config.yaml
n_kv_head: 8
d_mlp: 256
vocab_size: 1024
norm: "rmsnorm"
rope_base: 9720.0
qk_norm: false
parallel_block: false
beta1: 0.95
beta2: 0.98
schedule: "wsd"
final_lr_fraction: 0.0
batch_tokens: [16384, 32768, 49152]
seq_len: 256
doc_mask: true
z_loss: 1e-05
Each number is 50 + 15 x the weight over the matrix's rms, rounded and kept within 0 to 99. Layers, rows and columns count from 0.

# layer 3 attention output (transposed), 256x256, rms 0.128, rows 109-127, columns 0-127
60 47 46 56 38 29 19 40 53 48 30 43 35 37 53 56 50 47 46 66 47 14 24 39 54 21 62 61 38 33 34 41 49 19 61 69 48 20 46 39 33 61 51 51 41 44 25 19 40 62 40 50 55 56 69 64 45 50 43 21 26 56 99 85 58 57 76 36 36 51 66 46 32 52 39 52 74 32 57 68 56 49 85 23 60 72 51 35 39 20 36 81 54 42 25 57 62 43 35 45 63 75 56 35 77 66 59 55 28 66 20 62 24 49 66 61 31 50 32 85 39 63 34 44 26 38 68 33
28 77 52 56 58 39 36 53 55 51 42 41 11 32 41 28 38 66 58 51 35 46 42 48 26 86 62 26 27 31 48 52 38 57 47 78 66 42 56 52 23 52 31 58 50 35 57 55 41 42 26 45 34 26 59 44 29 58 57 58 34 34 52 44 10 31 33 38 41 73 60 46 31 51 53 55 61 52 57 76 69 49 47 59 60 19 56 52 57 62 49 56 48 48 91 69 46 43 27 39 34 45 26 83 56 26 52 62 44 33 59 81 46 48 85 50 55 41 21 49 53 40 20 49 51 67 54 38
39 43 33 49 43 46 07 39 44 53 41 69 48 38 70 40 28 64 58 36 75 25 60 37 81 48 36 19 71 29 63 58 68 34 53 31 21 43 39 49 63 91 30 34 77 34 30 77 43 47 38 67 56 43 69 43 67 55 39 30 38 70 42 56 60 58 38 49 67 61 44 72 74 41 52 34 40 38 45 56 63 53 52 45 55 46 43 44 31 67 49 74 48 45 81 51 56 27 68 33 71 70 33 69 65 42 29 52 59 40 62 38 67 55 39 50 67 26 13 67 43 56 73 44 63 50 62 27
19 74 11 50 58 48 49 48 57 49 48 30 68 65 14 51 40 43 39 61 41 90 54 58 32 62 47 23 31 55 73 54 59 44 44 74 33 10 69 48 69 48 92 71 60 75 59 61 40 78 42 45 71 62 71 54 88 38 33 53 20 60 53 63 47 49 74 56 35 77 57 38 42 65 57 40 23 27 43 38 53 51 34 66 27 38 56 65 37 68 43 32 61 47 57 51 52 57 33 61 43 48 45 51 56 47 28 19 50 37 42 42 23 54 76 67 43 83 55 38 54 22 66 39 31 29 59 58
23 50 54 60 58 76 47 39 74 54 52 42 71 61 68 71 12 62 71 41 11 80 47 62 72 45 71 43 66 31 51 43 27 43 47 50 69 61 51 57 82 70 40 47 48 53 51 37 40 55 17 47 77 35 35 44 25 30 24 55 58 62 56 51 71 72 47 47 56 60 59 46 45 49 70 56 31 39 33 54 32 50 32 31 48 36 53 53 31 24 69 51 40 32 33 41 32 53 57 41 40 39 33 55 42 70 36 79 55 47 55 24 41 32 56 62 48 36 54 50 53 31 43 45 88 12 59 60
44 43 54 68 57 64 39 58 63 12 43 49 68 39 50 28 00 39 54 38 61 47 22 47 47 38 51 32 44 34 44 52 43 17 30 57 59 33 56 29 39 64 38 49 45 31 62 76 57 30 38 29 26 53 45 50 70 55 53 73 24 27 55 50 00 34 53 57 52 46 61 27 45 33 26 59 61 49 33 52 32 35 62 57 48 39 42 46 54 40 43 60 51 69 26 38 60 71 25 41 33 30 33 43 20 51 71 31 43 69 24 60 66 33 60 77 20 50 42 36 43 70 48 44 39 54 43 36
45 53 71 45 40 59 60 49 65 54 54 58 49 65 07 71 40 58 55 34 58 34 29 40 35 89 50 80 57 69 48 55 52 15 73 33 27 31 47 48 62 31 47 47 49 59 66 43 33 58 56 61 58 26 43 58 43 35 46 65 58 51 50 59 46 43 59 53 47 22 65 35 67 42 72 45 61 58 54 58 66 34 61 46 44 43 18 90 50 61 58 41 37 34 37 63 67 42 47 69 33 36 47 68 39 54 42 50 38 30 30 56 52 62 81 52 58 71 73 48 51 22 27 45 63 62 49 16
71 77 34 71 62 64 59 51 52 44 74 35 23 72 60 50 61 59 38 44 66 70 42 53 43 12 34 21 42 35 71 39 58 48 99 62 54 52 46 47 76 57 54 55 00 30 67 49 40 44 44 01 49 53 69 36 67 34 76 39 35 49 62 50 52 64 45 25 33 30 72 23 64 54 45 25 22 47 24 45 78 45 52 75 68 47 19 32 63 84 48 68 42 66 50 39 60 72 39 65 76 86 64 55 51 57 70 68 30 46 42 70 54 36 58 61 46 49 30 58 59 47 39 87 29 64 67 65
47 41 45 64 65 60 27 40 66 61 51 30 83 47 54 43 59 49 61 54 44 31 26 48 40 45 24 40 36 41 67 69 55 54 68 48 73 62 67 78 23 93 71 30 57 55 68 57 10 62 75 63 52 39 58 17 22 59 69 67 44 36 50 43 48 15 34 56 48 60 39 57 36 39 64 86 60 49 74 42 81 64 45 71 29 42 43 44 40 33 23 48 25 12 68 37 61 28 41 85 47 36 59 58 64 37 43 56 31 46 47 44 47 43 69 64 54 72 30 79 40 86 51 70 19 50 35 38
35 65 72 45 47 12 41 46 48 53 53 38 76 40 50 65 62 76 52 54 29 67 43 55 64 40 39 13 80 55 42 74 42 58 31 47 34 35 56 49 57 74 55 50 51 62 53 37 65 42 54 28 67 24 51 52 48 59 46 35 57 61 65 31 82 52 67 48 29 31 51 47 40 44 50 76 30 48 36 25 43 53 78 16 21 47 61 48 61 51 71 53 14 52 59 64 55 07 73 26 59 42 75 62 44 57 30 33 11 40 49 65 32 60 45 58 46 50 31 64 55 50 35 71 68 70 90 51
34 47 14 43 58 72 53 31 54 18 27 36 67 57 44 50 33 60 57 51 54 62 49 46 45 38 44 42 55 56 76 46 38 49 55 28 38 78 79 27 58 38 55 49 66 71 57 99 53 59 39 42 78 39 59 41 57 48 74 50 47 57 83 68 58 46 35 51 47 51 74 52 61 71 52 16 55 48 46 60 30 54 52 45 43 11 43 59 45 63 58 58 46 43 61 49 39 28 55 41 33 63 49 80 22 45 53 38 45 48 56 44 30 50 76 40 17 58 53 90 46 49 64 44 58 57 68 50
15 35 43 43 50 72 41 42 65 66 32 33 52 49 33 52 51 33 70 24 60 51 60 38 41 61 27 55 38 30 41 85 46 62 61 37 56 60 48 33 49 16 77 59 33 44 57 63 46 46 27 61 45 52 42 37 50 62 42 58 17 44 47 47 26 46 65 11 01 53 64 55 58 54 38 59 54 44 23 45 39 27 65 77 61 40 43 44 75 50 83 51 47 51 46 44 63 38 46 62 59 36 66 40 50 67 68 52 62 30 68 54 41 51 39 54 41 76 56 82 83 41 62 49 31 51 38 48
47 58 59 37 67 71 68 58 83 46 78 57 60 42 55 88 53 58 70 58 37 26 48 61 45 65 73 90 72 46 56 58 56 33 63 70 53 50 65 66 97 32 34 43 35 25 45 76 50 51 65 57 33 46 64 29 56 45 61 36 33 44 04 38 75 60 64 46 52 34 59 65 39 39 58 45 61 91 69 46 78 30 38 46 52 53 33 61 92 26 43 50 86 64 82 56 92 43 61 32 67 40 49 36 73 23 41 30 43 42 49 46 45 53 59 63 40 36 61 39 38 73 47 52 31 34 56 43
35 43 60 41 41 68 52 69 78 44 39 70 55 66 68 40 59 20 39 43 21 34 54 69 67 66 71 52 55 36 47 80 40 53 72 46 40 57 63 44 48 71 49 46 29 66 42 62 31 30 54 58 57 44 56 53 24 74 70 30 33 57 39 66 50 54 51 46 43 06 47 38 54 50 48 51 63 41 34 54 84 39 65 52 47 63 46 83 66 61 61 48 65 49 68 28 73 83 62 85 29 27 32 61 72 40 26 55 78 48 54 32 25 47 22 56 32 37 45 32 52 56 45 44 17 41 79 36
45 49 78 59 52 67 57 42 49 69 30 44 47 51 86 50 36 72 44 29 43 63 53 44 40 67 64 66 74 16 79 36 32 11 31 51 33 35 38 34 51 70 52 63 60 53 39 53 62 59 68 36 42 62 40 43 47 55 53 49 66 58 47 58 59 41 47 50 66 52 16 51 48 68 57 69 24 37 48 44 36 40 59 59 36 57 52 39 55 37 52 77 52 68 78 56 41 70 41 69 55 61 70 83 75 66 55 48 48 53 50 56 38 44 81 52 44 40 60 27 41 34 55 85 66 59 28 25
73 58 54 53 51 63 34 52 24 62 71 48 51 28 47 36 28 55 21 62 70 52 48 57 39 48 66 44 52 53 26 54 58 25 49 39 39 50 48 53 34 52 75 39 49 53 62 42 57 61 55 57 66 38 43 36 51 41 35 40 55 53 39 20 55 32 40 50 18 36 52 34 40 34 54 90 31 50 50 55 35 51 52 48 37 51 48 48 22 45 55 23 60 52 74 64 24 56 43 86 37 59 60 40 52 31 50 48 60 51 66 72 23 49 63 51 50 29 41 50 36 63 58 61 48 05 52 64
72 52 45 28 62 44 76 79 27 42 67 40 63 44 62 75 35 41 64 77 47 42 75 40 63 18 65 36 55 22 43 48 49 54 54 93 57 47 62 56 42 66 39 50 71 61 62 73 30 47 57 63 59 59 46 53 42 21 79 52 81 92 51 84 59 65 22 38 20 66 57 73 46 50 83 39 49 56 48 30 45 38 29 32 43 45 46 67 62 64 45 44 49 57 59 31 35 21 33 63 28 63 70 55 56 46 51 51 27 90 48 47 61 44 53 66 47 42 61 30 43 46 72 75 38 54 60 45
48 32 31 31 86 63 52 54 45 60 24 19 38 42 67 59 38 44 55 75 24 63 39 54 62 74 43 75 52 74 53 80 52 46 36 73 40 66 35 25 22 70 20 28 57 37 52 38 44 39 43 56 50 69 21 43 12 43 56 59 59 75 77 57 75 76 64 36 50 43 43 75 31 57 63 45 35 43 68 52 47 39 54 58 79 42 45 51 47 40 90 51 22 60 56 62 65 68 83 49 45 43 12 50 62 38 70 35 38 29 65 51 55 40 71 48 71 51 30 80 46 50 39 46 36 58 33 44
68 23 35 33 06 49 44 92 32 47 39 35 48 73 42 42 66 26 43 51 67 46 68 33 60 50 54 43 66 52 16 16 31 99 46 27 55 47 40 61 53 68 56 35 48 62 55 59 38 74 52 43 53 49 49 39 43 68 53 34 58 93 76 48 68 65 32 65 49 40 32 57 56 33 67 47 55 31 50 73 40 49 64 22 42 66 27 45 70 66 33 37 56 38 45 46 53 39 48 54 60 55 36 65 60 37 74 51 45 25 35 35 51 62 36 47 46 69 31 69 71 51 72 47 49 65 34 57
# layer 3 attention value, 256x256, rms 0.142, rows 110-127, columns 0-127
68 62 11 37 58 67 51 35 51 40 54 56 43 36 52 63 85 38 60 44 54 64 47 47 75 40 50 45 99 49 19 59 74 37 62 71 68 52 12 67 24 39 65 48 63 78 40 42 70 51 48 65 60 36 74 58 33 54 73 46 47 61 22 63 41 68 36 39 82 35 53 82 43 56 46 51 51 48 82 36 28 61 46 54 45 27 52 23 56 49 60 27 54 94 38 30 01 64 49 70 52 40 40 61 81 22 52 43 16 60 47 08 30 38 62 49 45 48 57 39 77 46 90 63 49 48 38 23
56 63 63 53 51 57 70 42 29 55 30 03 21 56 47 21 61 36 16 58 50 15 15 29 50 23 97 60 59 68 54 09 16 60 44 29 64 38 45 46 47 45 47 57 46 41 69 50 55 59 55 66 71 54 22 56 09 33 57 24 59 51 66 54 76 13 49 48 39 58 40 35 61 23 50 59 45 68 52 25 50 33 62 72 31 27 52 49 22 38 55 76 69 41 43 55 88 48 26 62 25 42 57 32 71 51 62 39 37 47 37 38 65 67 28 44 47 49 29 61 36 62 44 54 69 64 36 42
62 13 71 37 35 30 38 51 64 99 46 52 35 83 67 88 53 65 60 55 65 61 59 63 72 75 58 40 47 58 48 60 47 50 45 70 45 72 50 52 70 49 40 49 53 27 67 39 33 37 57 44 31 60 31 58 76 41 63 80 77 43 44 42 26 18 74 57 68 50 84 32 56 32 54 28 57 63 40 55 60 55 72 49 48 47 48 22 13 45 54 52 53 64 50 67 74 43 21 64 54 37 51 48 42 30 66 63 62 38 60 37 60 68 29 53 38 79 48 31 63 58 36 54 53 33 49 39
47 69 57 58 53 35 17 22 08 79 66 32 57 44 51 37 34 54 43 64 55 34 86 32 63 56 29 56 27 41 70 41 68 62 52 34 64 63 47 43 54 31 41 50 35 48 61 71 43 43 60 71 39 63 37 74 80 35 53 54 39 57 58 53 24 43 63 59 49 51 30 66 34 43 85 48 66 35 58 56 56 45 68 50 50 46 67 77 34 53 36 70 58 65 60 45 77 41 49 94 36 62 39 57 73 78 71 43 67 55 37 76 58 89 39 62 76 52 68 23 29 57 71 53 31 72 47 64
47 70 56 32 52 17 58 60 76 63 50 99 72 78 21 47 50 14 62 47 17 61 49 52 47 39 34 41 63 37 46 44 34 27 56 41 26 73 54 61 68 66 69 53 71 38 27 65 54 61 54 45 72 56 66 58 69 60 59 14 74 34 44 51 61 81 50 55 77 51 61 63 53 37 77 59 73 46 83 53 86 54 57 53 50 48 50 43 61 73 36 13 63 58 62 39 30 37 67 55 18 75 51 74 19 34 28 57 39 37 52 32 35 57 41 37 41 06 29 50 59 41 83 63 30 20 51 49
73 37 54 38 67 48 71 57 55 62 38 45 57 66 56 23 73 53 72 61 60 46 44 79 79 01 60 44 56 41 73 54 62 41 50 40 67 40 43 64 37 64 46 25 61 50 20 54 16 43 63 70 56 57 48 52 60 15 74 32 45 82 57 45 77 66 66 67 37 64 53 57 42 71 55 56 65 54 58 39 51 39 60 74 49 29 52 36 54 34 37 58 64 55 46 32 66 50 20 79 50 66 69 49 54 70 77 58 67 72 32 47 37 48 72 50 43 69 50 67 75 49 39 54 30 59 30 66
46 25 64 43 38 15 50 72 41 41 44 96 71 32 55 31 27 41 19 31 49 61 47 49 45 51 48 35 69 64 44 52 52 40 01 42 59 72 48 48 68 51 76 69 57 19 23 66 50 46 37 56 46 51 71 66 34 88 45 32 43 53 66 09 47 53 41 65 71 34 84 45 50 36 71 60 42 47 35 35 55 33 49 49 44 60 26 53 52 35 40 83 72 57 47 45 32 58 69 43 26 29 65 71 30 28 38 70 54 50 67 70 36 43 16 15 42 36 40 45 38 45 69 28 69 42 47 37
48 59 58 49 37 43 45 44 76 53 58 83 59 61 43 44 26 41 16 55 33 40 34 72 38 54 49 14 60 44 34 43 46 59 35 54 13 42 47 28 78 44 50 63 44 59 28 27 79 50 52 55 40 79 66 63 48 65 77 24 43 43 59 46 43 68 26 45 87 25 31 81 70 39 37 34 39 25 48 23 30 61 38 15 75 43 31 42 77 93 63 48 51 63 57 54 57 76 35 34 32 44 25 66 33 40 39 45 71 44 55 65 59 50 47 56 00 69 42 55 35 42 82 61 86 47 64 85
41 23 46 46 52 74 33 47 50 70 59 73 42 58 33 60 37 22 21 58 26 79 54 46 40 57 54 25 32 71 52 58 63 53 66 15 55 64 47 34 13 24 43 68 49 36 56 69 67 19 42 66 22 62 51 60 69 49 50 41 42 64 56 38 23 32 33 77 38 44 50 65 69 44 24 45 68 34 60 87 43 47 48 61 69 55 28 38 27 40 47 82 87 76 64 58 52 56 47 39 05 35 57 42 53 56 32 91 44 49 74 76 31 55 55 51 51 27 79 25 62 36 67 44 35 91 21 48
55 38 45 52 28 38 59 62 47 65 23 30 23 68 28 22 43 65 30 38 62 19 31 72 65 67 85 31 60 38 52 53 59 51 68 79 87 22 63 74 49 51 49 59 54 30 32 65 39 65 34 47 34 36 42 64 61 30 41 40 55 63 46 53 57 47 42 62 43 50 63 43 66 35 44 58 72 69 21 69 59 51 47 56 45 74 47 32 61 31 19 27 65 42 38 58 33 50 76 66 53 29 43 57 50 54 33 60 58 54 36 58 54 57 48 58 51 67 45 04 48 49 75 47 43 23 52 61
56 62 67 49 52 53 52 69 55 58 56 32 64 23 19 45 49 80 22 48 53 50 26 42 44 30 37 54 18 59 23 56 81 61 30 46 42 38 47 61 60 64 59 32 69 25 64 54 10 49 57 28 43 58 80 69 35 46 38 56 75 38 53 35 47 53 40 77 65 34 30 39 53 59 59 31 74 63 24 65 41 51 40 45 41 43 73 24 79 44 39 40 55 71 61 57 52 34 65 38 45 69 41 80 55 46 42 75 38 56 39 45 40 32 52 10 36 40 29 34 47 83 46 79 64 82 68 47
12 38 46 30 59 37 53 33 34 51 68 53 37 24 39 83 48 47 51 78 68 09 43 22 54 41 34 27 43 17 60 43 45 55 58 42 76 57 37 49 33 69 43 50 70 52 62 64 49 57 40 59 51 70 39 41 60 33 62 77 62 68 99 22 60 67 57 15 51 42 51 42 51 53 63 40 44 24 51 49 38 36 31 27 49 13 49 84 72 71 45 63 37 64 31 74 23 56 70 34 34 26 41 18 49 48 49 35 53 48 28 33 45 74 39 48 47 55 56 42 50 62 41 43 41 57 33 57
71 76 56 69 45 71 55 42 33 44 56 79 59 00 74 41 38 85 69 37 60 26 50 48 43 49 16 42 38 32 39 46 70 25 43 73 59 85 32 67 45 69 22 63 57 71 50 67 69 22 52 73 44 34 49 78 27 44 37 31 44 57 38 59 76 45 51 55 65 59 36 43 37 16 42 58 56 40 52 51 45 84 38 34 64 18 60 88 56 65 26 99 55 27 34 60 32 33 43 60 50 72 58 44 56 64 69 35 59 46 64 44 49 46 47 38 45 37 40 41 52 10 42 80 27 54 27 58
48 53 32 62 43 42 31 27 19 50 48 42 54 43 26 65 49 44 48 40 13 38 60 75 64 61 73 36 38 22 27 61 35 70 71 40 39 53 25 39 52 39 45 40 78 58 65 53 66 71 57 69 48 65 42 43 50 58 19 45 20 21 61 52 53 51 75 73 50 40 99 58 45 28 50 55 87 46 87 42 24 53 40 33 49 69 57 57 39 40 49 39 86 52 65 59 67 79 40 53 06 38 82 35 57 45 56 38 54 57 85 41 39 46 35 64 47 50 48 29 62 37 61 47 44 60 73 69
49 56 67 57 58 52 43 46 42 54 54 47 34 48 62 55 67 60 29 58 42 54 47 52 54 52 87 73 79 69 40 39 49 56 55 34 33 55 55 45 57 46 28 45 46 96 30 44 54 53 63 40 54 37 19 75 81 63 53 55 65 57 68 37 52 36 47 34 65 42 26 62 48 51 54 38 17 63 45 63 68 73 38 43 49 38 26 47 47 79 38 64 62 39 72 45 43 51 43 61 48 47 09 59 26 51 37 62 54 52 55 39 70 79 47 67 19 57 84 43 63 30 52 44 45 38 59 39
38 45 44 64 47 20 49 70 05 32 50 41 42 65 26 44 83 50 27 39 35 17 66 37 29 56 50 55 46 41 55 36 00 47 58 24 32 09 59 41 16 31 74 79 66 62 29 36 52 74 41 44 20 70 68 51 58 80 46 24 77 47 66 60 37 20 35 56 45 49 75 57 36 34 50 34 79 51 66 67 62 84 44 43 56 32 29 42 48 49 42 34 52 36 40 70 62 54 70 27 61 67 27 62 14 40 51 46 62 47 28 27 63 58 24 29 45 42 59 71 73 74 46 46 50 49 47 72
18 19 60 77 29 57 49 42 15 51 51 94 93 62 13 39 50 34 38 43 38 31 18 47 33 32 27 36 42 48 39 56 40 29 45 30 67 40 56 22 52 48 68 22 46 39 57 70 54 54 62 46 25 59 59 71 46 67 40 43 63 47 61 48 39 30 25 53 51 69 37 48 60 47 34 37 77 40 51 45 45 61 47 64 43 40 66 99 62 52 53 31 49 68 49 61 87 22 39 66 50 74 32 39 49 40 48 44 49 56 39 37 45 53 78 38 34 50 84 42 51 63 47 60 32 41 43 42
36 50 44 26 64 66 70 47 51 24 52 75 21 67 65 31 47 80 50 74 14 12 51 70 52 45 34 36 53 61 66 28 57 36 58 52 02 75 61 23 25 30 55 36 48 27 51 43 81 58 69 51 26 41 52 70 25 57 35 76 87 36 72 49 65 34 41 58 77 71 64 55 41 70 27 63 68 77 45 46 58 91 54 51 44 31 62 18 35 62 63 52 68 31 36 32 54 64 76 41 69 23 41 47 44 55 39 83 64 53 59 53 26 23 75 32 42 60 57 63 24 70 50 30 52 44 69 57
# layer 3 attention query, 256x256, rms 0.152, rows 128-136, columns 0-127
66 37 61 87 34 50 25 53 70 36 44 29 12 45 30 31 24 75 64 17 38 31 75 59 56 41 43 44 17 15 41 44 59 48 58 61 24 44 53 44 39 64 54 29 55 83 46 47 39 48 28 62 62 59 38 50 33 44 38 59 33 39 66 64 75 56 55 31 52 39 58 43 54 46 27 70 31 36 52 58 72 31 63 77 84 57 82 56 13 37 46 34 41 45 57 41 66 28 59 07 61 15 43 39 46 66 43 64 43 37 59 58 40 64 44 78 30 18 57 36 73 33 48 26 34 24 69 41
35 49 50 33 69 71 49 36 33 40 44 58 52 26 40 55 32 44 49 61 37 55 51 49 51 76 44 48 21 81 60 61 55 29 77 76 41 56 48 52 39 57 42 43 49 71 46 39 63 91 55 55 60 74 63 53 68 09 51 41 37 00 41 53 53 59 67 70 30 40 59 57 64 31 78 55 43 51 34 55 49 42 53 27 53 59 43 46 70 59 24 77 24 08 28 25 70 67 66 68 18 83 55 26 57 56 54 43 59 45 46 71 20 69 42 45 45 54 39 30 80 28 41 63 18 14 36 66
57 40 61 84 53 68 39 55 67 59 48 27 34 70 37 47 35 69 45 40 76 37 47 74 58 27 61 40 38 50 54 36 47 59 49 73 47 28 48 49 39 64 55 65 40 48 51 31 59 56 50 49 64 52 40 46 30 54 37 65 57 57 51 53 53 58 48 18 15 44 45 31 46 61 47 52 23 38 31 62 68 40 58 66 68 46 82 52 42 53 33 54 55 37 45 44 58 49 43 37 49 35 40 31 51 55 36 53 34 67 27 45 52 44 55 45 34 29 42 34 68 47 62 43 61 55 61 45
64 56 38 42 57 68 58 32 46 41 44 65 44 65 87 66 27 27 78 76 56 27 28 35 48 51 16 24 45 54 63 61 10 70 48 54 64 32 49 51 61 51 50 39 51 38 71 43 59 64 43 53 15 60 99 49 52 49 52 68 34 54 51 49 37 57 53 48 46 31 51 55 26 47 77 54 53 57 21 46 51 40 55 27 50 49 46 30 94 58 49 56 53 60 54 42 66 47 34 64 43 46 38 50 46 44 31 54 50 79 27 44 50 31 41 64 73 33 50 60 64 49 61 38 45 38 59 69
56 49 45 48 64 36 52 11 30 45 63 70 71 39 66 57 39 31 53 62 63 35 30 30 42 41 67 52 47 51 60 88 24 41 50 51 80 58 56 52 84 57 38 67 28 41 44 40 43 29 60 33 44 67 66 56 37 15 44 17 59 38 38 40 29 19 54 52 58 37 47 57 65 52 55 38 52 34 59 59 76 45 30 34 35 69 31 43 32 42 73 26 80 52 37 54 46 40 10 62 33 49 97 40 48 37 50 60 34 66 50 62 48 75 44 45 51 47 74 72 47 88 35 45 52 57 63 52
84 46 57 69 81 28 39 49 45 40 63 29 32 56 61 21 48 37 34 49 32 60 42 56 24 41 34 60 56 42 41 44 63 59 40 53 52 48 50 47 52 24 47 28 62 59 36 67 38 41 35 47 45 25 43 74 33 51 65 44 59 46 56 55 43 57 48 50 21 31 50 61 39 58 38 50 24 59 66 62 51 61 79 51 34 73 45 55 32 60 46 62 52 66 47 56 39 44 76 25 43 25 65 49 48 53 48 12 54 56 73 47 29 58 64 42 29 67 62 39 56 46 82 58 46 74 32 58
50 57 41 61 68 36 43 61 48 66 38 37 64 63 25 19 36 72 48 23 49 64 51 56 44 44 68 49 32 52 29 56 47 67 68 42 52 47 49 50 31 34 37 49 45 71 42 45 47 59 41 44 60 37 30 24 41 56 19 53 24 48 67 32 75 75 61 40 37 85 55 67 69 33 48 53 37 50 34 49 44 17 59 50 84 32 88 63 27 61 58 49 48 22 44 46 69 65 79 47 61 48 54 62 39 56 65 63 61 62 63 45 55 57 38 43 49 42 69 53 64 24 51 33 37 64 59 50
54 59 50 28 41 46 45 37 44 53 45 38 51 35 52 36 43 58 64 43 69 48 53 51 33 53 47 36 53 39 62 72 64 60 58 52 61 63 51 44 50 33 43 30 62 76 80 48 52 47 66 59 75 43 70 46 53 63 32 56 19 57 81 51 48 36 40 35 70 48 37 51 66 40 56 57 66 78 62 46 55 70 38 51 51 63 64 60 63 48 66 59 60 60 53 50 26 36 66 39 38 50 44 45 36 54 50 32 43 48 52 61 28 34 42 29 55 55 32 50 69 44 70 41 50 27 46 68
30 64 53 37 30 41 53 51 35 52 45 23 60 33 63 43 71 21 21 91 18 57 57 07 68 94 27 46 63 21 35 99 70 49 48 35 45 58 46 50 45 38 45 49 64 50 47 54 66 41 57 56 19 59 64 66 54 32 58 67 49 57 64 53 30 53 62 53 51 53 61 63 50 90 74 48 38 23 39 52 28 52 72 39 13 54 62 43 60 60 63 53 47 55 52 56 47 63 69 46 36 52 37 56 41 38 41 51 50 56 50 68 31 34 71 18 45 33 43 39 60 63 52 60 42 52 50 46
# layer 3 attention key, 256x256, rms 0.144, rows 128-136, columns 0-127
25 31 51 89 68 46 81 59 35 46 53 32 78 74 56 53 45 36 39 34 48 43 43 35 42 34 55 36 28 60 62 80 40 42 29 56 64 85 41 31 58 51 40 53 55 31 59 77 37 42 40 51 59 58 53 41 54 58 58 74 35 57 57 65 61 49 24 50 69 58 21 70 32 43 44 19 94 45 41 62 34 82 59 69 62 61 51 21 51 46 29 54 54 71 58 37 44 38 44 51 39 63 46 52 49 71 19 44 14 56 54 41 61 74 51 40 29 16 65 79 26 49 51 57 28 50 40 56
51 53 43 40 40 33 56 42 35 90 34 17 50 81 35 34 62 62 75 46 39 45 74 36 60 69 48 64 36 56 44 21 42 52 47 30 35 47 40 37 69 17 35 76 54 42 44 52 45 48 42 46 68 44 66 35 40 41 37 42 20 38 62 61 39 77 27 45 68 56 37 41 38 57 45 36 53 56 43 60 31 49 33 74 51 52 42 64 61 60 41 35 54 60 58 83 28 48 65 50 41 45 37 49 47 44 43 71 38 26 67 51 45 64 65 69 50 32 28 46 65 00 19 52 30 39 77 45
48 67 51 60 51 39 82 41 12 58 30 54 37 73 58 41 32 56 50 65 41 40 35 50 38 62 41 60 42 57 45 43 54 34 46 21 60 49 38 58 47 18 40 42 51 56 63 68 51 38 22 46 52 42 80 57 55 26 64 56 47 62 74 57 16 42 38 51 61 29 48 45 60 55 20 42 52 64 69 45 26 68 44 74 54 44 45 37 54 62 32 44 55 33 54 60 58 62 54 44 49 55 57 43 43 39 45 49 36 39 71 53 50 51 73 27 39 71 37 85 62 40 40 53 32 48 45 49
67 67 52 67 47 41 54 59 54 51 63 68 63 54 36 47 42 54 64 38 52 44 25 42 65 42 43 57 37 42 24 66 43 46 64 44 52 42 55 26 26 73 48 72 30 43 31 43 47 61 62 66 32 46 67 81 56 70 66 40 26 39 06 50 89 73 56 57 42 54 38 33 58 63 52 45 50 30 48 63 69 40 73 49 65 60 43 49 12 61 39 44 62 56 32 37 53 22 71 57 44 73 81 52 48 75 47 69 43 49 69 48 60 42 71 70 17 56 09 34 65 15 55 57 52 72 59 28
41 28 31 24 32 80 45 55 76 61 59 70 35 46 39 42 61 40 45 35 66 62 33 38 45 54 60 37 52 62 66 38 42 38 33 92 72 51 51 70 39 43 44 52 24 76 51 26 75 74 62 41 66 62 23 57 63 58 51 53 76 36 50 40 57 66 73 48 50 43 38 52 43 39 70 65 40 66 42 37 69 75 47 52 47 44 60 50 63 24 37 54 39 55 41 49 64 29 63 40 73 40 33 49 52 48 41 49 52 44 65 67 30 31 34 56 54 43 63 35 57 59 60 45 46 44 50 56
31 35 25 36 41 71 55 71 43 61 59 45 61 73 40 52 54 29 62 37 65 33 53 53 29 73 55 57 59 56 75 36 44 57 48 57 46 58 69 65 69 59 40 45 67 38 29 68 85 55 62 32 99 51 68 36 44 25 37 65 48 61 57 35 26 49 61 63 41 57 70 52 44 26 21 32 47 42 47 60 13 47 66 46 39 26 44 50 54 46 48 47 59 47 77 59 32 37 48 72 40 61 31 83 49 59 48 65 42 39 49 49 59 48 47 55 55 35 60 35 47 59 59 31 57 49 32 64
53 41 58 79 59 65 72 36 17 63 55 36 47 50 65 41 44 61 48 47 70 43 44 38 60 48 42 64 32 60 58 73 43 50 43 30 51 42 52 67 75 54 51 28 83 43 61 64 30 34 38 24 52 54 43 40 42 63 68 56 38 68 58 74 41 46 21 57 47 82 29 38 41 60 55 31 74 56 65 78 50 51 27 65 45 51 38 51 36 66 37 47 64 60 31 76 49 69 54 47 52 51 44 48 53 60 47 37 35 59 30 43 66 64 76 42 20 60 42 62 44 21 46 67 48 28 56 61
65 70 38 35 41 57 37 60 45 34 47 49 45 56 62 62 50 49 50 73 30 63 38 41 53 58 58 51 44 59 69 54 49 37 59 52 35 48 59 53 53 94 44 65 46 51 27 43 37 37 25 66 41 48 41 25 36 78 57 39 33 56 72 38 54 42 52 36 33 46 62 55 49 55 37 50 47 53 47 69 61 45 34 64 58 42 47 56 24 77 50 46 58 60 52 55 71 48 53 48 40 41 32 45 55 38 63 44 52 46 30 57 54 36 69 32 67 48 25 54 75 45 39 54 50 43 55 52
81 50 38 25 59 84 42 22 49 73 54 39 52 52 45 73 32 61 25 62 66 40 42 51 48 45 25 52 41 69 71 73 59 53 65 54 55 37 58 60 25 56 34 67 29 87 44 27 55 66 48 62 77 48 42 48 56 59 19 30 46 29 32 57 43 27 73 57 56 50 47 78 68 39 45 62 21 71 43 71 72 57 35 29 35 29 74 59 66 31 84 29 42 56 17 73 49 36 40 36 52 52 61 15 77 40 71 37 64 49 27 94 50 23 50 21 58 54 44 63 33 49 61 51 37 00 82 38